python train.py --beta1=0.95 --weight_decay=0.11 --decay_shape="linear" --batch_tokens=65536 --doc_mask=true
Each number is 128 + 24 x the weight over its row's rms, rounded and kept within 0 to 255. Layers, rows and columns count from 0. Numbers have three digits each. The size before them is the row's rms in percent of the matrix's.

# layer 8 attention output (transposed), 384x384, rms 0.0446, rows 122-127, columns 288-383
114:157165117127143114090136150132128112161116135129135142165160126131127136179122136124121122122115138109135162109122149100098122139136145106141104151117136157108135134160109094122147158143099120187111142156149120118147159141113144139108178146117151097130121096151130151119116104136096143113
091:128151143125125123097119135144111130153115125122132138147143155101113123100156106143061108141151158091136136103127140143137136113121135130107162147133153081118144112117108143139180115156123117078145135128145162154126122103084153135115102087122139120106086123147162143145157114139161177136
100:124152098163107123122130157149136103145119152086114182124162101156157124134152175081142128107125152098107124121118107125166110113110134125079145134132115174125152113112107085082133112163093098148112157133083157125088123150112142133100097147124101172097107113111126151171121147119141106135
106:143122088115100116148129137080151129126135134156154099123111143121161175107136137162156145148073114104133121136139147121131127116137110147160122157132126139162130089109165132158111152135128152136167145112109118147094105133106132116138117144123078121119134152155102108151097129104157139102
100:131167134132104130145162164122135149147122160113082165146149138134128129116184121165141126125140210137109115149091131118162109167159096122132131156122108148122111110146104105104134130135112152137095180150139135138112125144101133120115111115106100177074129113144126127152143123150142104169
102:157155139089148160106112155149128139131141145146132114161136135168142154117158116119159143134075157163120108116145135098108110155134101123132118104117120129128122145128150135143107102138083161128106148108103129123165091143096133141128137130117081128137106124155132135144171079086106083170
# layer 8 attention value, 384x384, rms 0.0478, rows 123-127, columns 288-383
096:134140137126163152108161119149138121163116101086143138098109088154154140124130119110106102109116102103111170147115112162137186088110128149116118112145124123080111147119144134102150156150120145130063129139137188130115117166120156129171135112136148128101151129135153141161073121111154135111
102:112171119104160155119145103151113140131171154118152111117187130137116141147139185129100147150167158140151158143142115134148161127105101125131135114093127141096114163156144148122161160175138127103103123137145171125103077115138100146128115134174121092167117126116104162160137158141174156129
107:136128104143123147144141139134108082099112122090128147146063116147115153147192082130119122129112132107163119153098128126097127126127115133108114164105138144134133149143079145103159116117166128160146118108137118103130141108085106121129167104161141121182127129161118144146097155128143140107
098:120133187128146145154146109124139077139154160113114139166163136149123144105133104144126154131115161114139131133134141083109142131068147139135120123053167114103117085104116137129150144138149111133109138125125137159111088087135110166125122130135140113108095129105124162153137144123102179098
105:146136137144153163114108141073120127145183092166084180162184091172168113123112122141107126137102138124149137144074170097126149124083109117145108125141115127116071142113103116134106132134115117111123152099127103143106147136131077167096136097131131106101137139163128109176170165149177139144
# layer 8 attention query, 384x384, rms 0.0361, rows 128-156, columns 288-383
088:154133096119143153167125136117131117118115077078085111093147144107137116101139168158128114156139131141137107138120097104080160120140144149138141129150145130058153142134141124140178122114101117129146124141115129131126134179145070148104126132118121135142143124147163115146145158116160149155
078:120109100123110109140146134124164153114111077122103130120120117138089139124118153091168117170110135138174108138115146126158118125179060129103118137142166172132082134087132115099142122113119129134105164120109152061094181068088128126139166151145091143109160129115127152175125144141127131123
090:124091111148147115154068169106106138130141129108100122113108108069156131122137133140098107136114166110132096087119138119082140081119105131111138117126154155077127120082095121116156103113136130124092164129144136130127126094094112144089129129138080110049168149115128163148087128120102145108
081:148126149138122113159131101136099140154128044107111132118135092072133141114118160125135117123124170131086149101160163108121167091107109130128168146127133118060111137135100076156127149138097128116129164116142088144083122133112136129116144146115074129077155110134123149179132124180124143159
105:152141116151128134186101108102149137128143094129092119091147135121160183140095149131131143144115184122105133098149188163112145089148092147101174123125125139086126180152094111111160150161121140120122168137137106127124144124120113161115120133145102145092164108109114129138146127142116103150
122:086113158103117135081094162145126147155138150130151112164099151106088090134154105094127141112142067118146105135093095121121121170078130116153067098122108117146132092135142162150093131111144123143136107077105147143128140103125154088147121130126154127160113139133121131128103128114150147138
087:116143091127155155123102129126097155114143129125129110147148157133139102117143132154128087134103183119103130136132074136145130128144107099153181141125118151106157135149132097107140111117120104127129110157145127119131127174122128097111138108134151147164097136096189133134127101159109133082
103:129170101146167116125159135140125150152088152151119088079122085138124130118110128097144120125114145121066138138087149143107149115131160123116088156156171110160171134136114149149135170145128150150146130122151130105095149127120101140099176115114121120137137094156126110141091125130142129153
078:159172111179110136127124182103154128132110095123118131162140138148182165126148127132131065150101132135147126155128139125108170106128146160115158133108105159101134116079160120163111118106081131089125113138119104129093112125139164128148106144106139113121120154109146154141091128124156167129
086:100127152114139115096159105179165147165130154141147144149159149156060091142123088143158166101144123111108145152116088096157079129129145098159126150142120116134128110133150155133143115126152105137119076123139119134170112142141114136153136093116118139134098147111096134152146120116171139120
093:130107124140113133133149174134103155152116120120081149101118137129133156097111132093141124146138135119162137122144161146157132098154092170125149099168127135105092128132119109168170133145128106109093138177104154129058142089100112137156148147124100079092174126147140153169135156135104152120
109:164120123145104146159116146109128137115133096131083146109129120128134163137124151101117142162111128128131124114125197156120115069138100172093175118153159119096127154093115094169164127159116122093118154172132141121108123122111118155133160146119081119084150151127144143149140154147103139088
090:134133155117147098108110117128126142117117182133140121153107150126123072161153106106135164147108101105148099157071093135150137181145159095168127099147103107156173130122149121109126087128146119136126096094113143109137116093132115087128139156137131115138130133099119147098123143109136127084
081:129135129125118170117094113140104139098141072115121107115154110123149169134161122127134117121129157121126167118156128108145118107131124189097125118087141117095128155205119111102151140100110160133165132150129128144116124148160159150109131119102094158185102135162099094109150126115124121181
130:151131121150149117173142086134117139111164096137086117130133113123150173124109152146086122105115176121112125111154128141106148108165100127102135146107151167092104161129136133119148150156129109128105113176116134105153144138116125153089141130117113141113124144097152134099107133143114134129
099:124126113060135105162105131107120113132129082103122115124133123119149108159128121118110152171152134132120130135120096145140099140093168102088101157111113133144110134103114136127109140131128143115128152132117164141141133123129158162164096129135147115142106102105129162128133113195107137104
106:064109121163127098130098169150104144139159124135118106128131085108106114123117145145138136128149169103164108137124105134145119105125133130121115107151122096093135086111136118118132129114105149168117130125099169169120122053103064163121127112135151139103110162138125126088122116150170135138
100:162137131108156114165160179132112082123157176098170131125115121108111111143166125118094138158143129134129135113154148155136124170124183134114169127136102170121113121119138141128116083121135119157136182125132093149137114127121094147143118168109055144092117118137120128136118166083110122112
108:147119124125081139115110141150178112115101128132123135113161114100121152102113152096096128078143126132155124137111142169144120137169121137137133166132137099152090175155119128124123138134158150080080141103111141140130087146177162156098105132141088122168117127138149114109131091105096116113
111:132105148158137134108138112168111108101115105123125116135109156097109124129112104109173105116146129136127156160083097104120146141106148149119102119155114161134166133126150191141106095132122117102110122110118099131161111136134103135141111120091153138141137099152141086160138150129136148138
103:147151105148101125154180159118156112146200169123162165113142090117136159132127141122117135145143132145141130100134179163162120138185191129130157126142097109116120114140087112096122128113116132141141109140140161139126115125157120161128184139113138137101138160111145131126105128157080098106
105:116126161137145196098140116137104161097090121104088111128165137150139141129087159115158133150112123086122135119118143118106117133128107160145128129123149132110125109131095163150104154118126126140144155122129120117119169144126166165073118080122126158140127138173108085087155140107100097164
104:126161119100167112151147159152180101143196152117137190095085161137140108102134153124129148150161134138094157091085100108160109107131141145129108167118135131139119136131144112145160122137135093070112154135152086152117153095129144120096127121122115125116114115144139135166118128127115111107
103:127081138146148092160144130122093164126197165140148145133127148103139148097129138138127144158134107139115128136110125138167113138191155082128152121141061130104150142097109081106133124135118132159099149102144120151121111144145120127140119130147148143107158146089130154100152119144127126104
103:129146131101156127133142163159130129148124124135146102099151198126135102151149157153135102137108137141153163138143122098106143119133095099120132116160137142124155087100103165120155116176089076092103133087146159140136126151137149086151114094100166112087142132157115140132162150127173157137
106:151171122141138125155106141094114128161108146174103151158143099070131106112146125121108142129109149145090112106144160084152095096104115088108147138143137099126129125121162061128136130109190112142117161123108134149126135141184114157136136151090134128132092092116136120148154125106112124148
112:103056100138107150128086133083161070118090120110127147093090144108125136134144158083109121113099155142149149111097104150147097133128120161122103146150127170156090128168186118164135117103177119093142137156146132114129107123137186135110156110082139133136134111198127128108074119100121140141
103:135129131119129167115126135109156118118069101122065152117139129123162172125130128131147114132148142114111160134098123102126101124149115137160108102059142154100140158150166102150158162103149153141143116144113138088093139154159107079136092128138100111188172123127128100146126109112074187160
097:118126123080102126139117130127130137124157162135140138119102132144143137187138126131106161132168130144115093137142105091125118151152134119148110094153116142093119079091095124140130109148109111168117133099145164143104131133138127078122116102097144144157119132095135119139157090070124099112
# layer 8 attention key, 384x384, rms 0.0364, rows 128-155, columns 288-383
084:161116132108116086106101133149149125106153208162129133133099104122112151147135086148131149117131127120169129172068124122146153097118128126151124126121122144128107154095127122112109108108184150151155135123153129147134150145123141105134110138123126117087146080117102169181158150113094144138
087:115155112126103153160162094131121091113112134119159130134143137154110138123157167123095156130124128118127149102176127143146116089133102141098104130106160115057127145118117139152157124144106159077097080166119152141099152140102187123160111091121129124138106166142121089135115091110116150134
089:107162107141094111151157086134113112120074106112102138163117138177102140140141152129112133125134135096124137133133129108093112135088083151110094135122144135099117123122126152103162123164114131088111104146122151128124166131126162140134090108117107114180106135196153112164120119140161137156
102:114160113162110144136137122144108141117112100129110152118142173132132126128154151152105164146133194112130133116174119112112125110139129151142094149109155114089092132095113138134132125127152119121126115156095119131100149167127158133104117109133168119133151133187136095159095148119145156137
078:081139119127103146144153127146119086124115128118124118119126106147108139116114147138155156132153131147134170145173097103164133129133152143110136138139139097093116108144124134125131136083130107110146157161125141154093155158150154161141114095136111129138162091174114148162107159144181166138
070:142122113150119114113158118089107100112132113127114155124151163108126132124123094125126110146150152139159118120101112158118158144105134103159174150118155089139119136141113106128135140155128108112127140130130121077103103151118098136129109129106049113124134166146151116126119118096092120121
152:118125098151166136154122110170100151097111108156116101104125154097118145130108168134113144143139180151107148118152112130098134084133099105119137164118130145121080108147128104183161124144109092125131104129106142127067142134096141158105126116125133143100166128149143132128133130126146143122
099:123150130079133129095135102113112127149121116137104111119107103121154156155115120136126154144109123157115168132089103129149145126107130108128167125093114143168117103124152172113140158138137095091137105124122154132176156135108165124128108121146139155122171130161182114142130175173115115111
078:174094117114110095111146105145146140127118129107150193113140155148112087109137125102126135085142125095139140120131100123137138159165090116157084145116156107199160111116129122069102145111129126153125149121176119098150139164091142154101133126161115101108143092080146136143170104140137149116
080:125100116166123157147145087104139075104186164138147065112101123117191137113135139091136150134111130128114159143088131123106144133091210133119127129125097130128125145120109128122088132112147178098161150123113111123129140124140123132123094107115124158099150111134126147165111137154093088162
095:067132118154118127149135105177081107106127102118132113125131141167132161111157119133094156151124183097110172104183098144104142126122100133103086180127179135102111109134102125110119094121130154134130117165142110134115141161098147164128115086108140113127128143195132138122103137110132153138
083:069137107158100133137119104182055100117132115115130099164127137173146175133129140122109156117128175082110166120180126132103100125153112117088084119094133129096103116145125136123158103131137114123100095170107104160088138166105170107131126110114117117145143133154134117114113131127153118131
109:136092140105127134123113150107179105166153127117127121133116112121128133107099089102167079096144055125148117148087171135158130144120141111136131125120101103163173129141155148121127137160144156119132145093122152134135112087128081112164115177133126129149120125115117139111144109135109140153
119:117121123116144126129137119181112151127116121112130101115116160121109148147133174144106167138151189156120145101175117121097122116155139154112106128105151138095082128115129137153127130117119092115114118163155113137125142126126132147100160107151131180094156107159156139148139120117134138144
077:103102129081114086127093165135149142124137139147115150132097136131109122139115163132124167111120152144117124119094118081152132136161117138138094144097119119126094097108108148129133115083163095122137168114171120149166125109108103143159147175151153126088140076134142152189134119103124178106
099:111125141098137125130165095133097110127151135084093125092120157102155105101139105152158152112158146148125151138143123140154127122049092144116168146150169112137133107101087125178113140101118113122114134154133123153132161057126094154146128121156179181156127106114115110177120164160150118103
100:128158122141135099143147146154110122129151132136142120135114118136145098133139133145159184136175118121144143162127140101117153130177118129106102135059129127143117103103106110110119114154133132136126127123169146125126141142126078122105124170103141119126147130130094151130078106113133135123
097:110136108124131142119136149114083147113096150144131148129066144149182108177112133158077140131128135124098130125119153127150154126166124130111132149119141141104144118108099158091122107061141125127126172143160102149126134100120101118098171112097146150148124141116150121117111162118160168136
103:156137117123115173124115127167091116129150116113163120117162113134109108151168129096123120125111104166124165140110114094129135111132121136131149154148131172136100110171143112103123133136135093119098153103122144154089111138132168159156111137143106111132156111151137143112169081086094109116
103:118097175122124164104138154147135150142139119137168121154124123096130109154077128125139140118101128175166118121106110140128105150137153123135137102150125116141133165153167202123137148078115098098131129099140115120126067108118139121094112135144164140124163114129139107136177130169113132133
093:118137133133159074130126123119130122104121141177091165098119118165154072127204102061125112119129141121111155141132170116160125115130141171127137165118131133144142087111117096087105084117172176112139147162146130138122197103170109125163121157127130143140149123125134167077090123145134125082
099:123106130125123149111130197164119147101135120106147094100111115113109157167122161152127115147101106140168106078120078164145089179138148115163115114154098107158139142127148113149138136138117158127160166114123110127109108169098189150071104077142094155135117121119132137094148112143096132131
098:100128149088101096098137105156133124120124173175098185124091144121173145124172135102127153149153129143086140143121117153139105126118094126114116121108150157178130093074091130136118138119158094110116127140162138147158183091145130117176106124128157128120143092126143185143133151108119144138
095:124132133150153075143148128160110113105131119152148126124102108119135099111176164094106114125140117103107103139163166128162148122117144140133124117127129142119139126119102111083145067109153130160095129145142161135097169096142104115168163141084122104111146120128114143152112112105146160119
100:095121132151111140126162139119098145129142123106163140087101117127139117135083168089109133157064112117148114135105121160149118134104142107073130118145121130132127134125109175157137121150107119131127124122129143174165109093135120095132158121125182136097162175111126141187094141110153157111
102:156121166158142123122143115132101129154114094115129121138139128135168094139127092133137114129139155125116136134145128113146127117114155084129185165063121143150165143101142119114143112121178086103117147128109159143152149160149123145114163131121175116126143114109151141113072179090140101149
110:140133126094104163135108134140112117129165117115153142101151173117132111136085120111147118113151102154136106145134097136129125151131142110115093147155143136130119137149159167166134149126138092069130103138158134160111161111106179184138160127155156111156145089186153107154126139156120137107
094:146159146118122145122108119125161120135120065126118103103155122119115164080133142157126106132135088141148101140163131148129138137112112134136124103170157124115129122132161123088153159138120092135162118110123113137071093163125182127106108083088100130157094096154156109121155105152067124129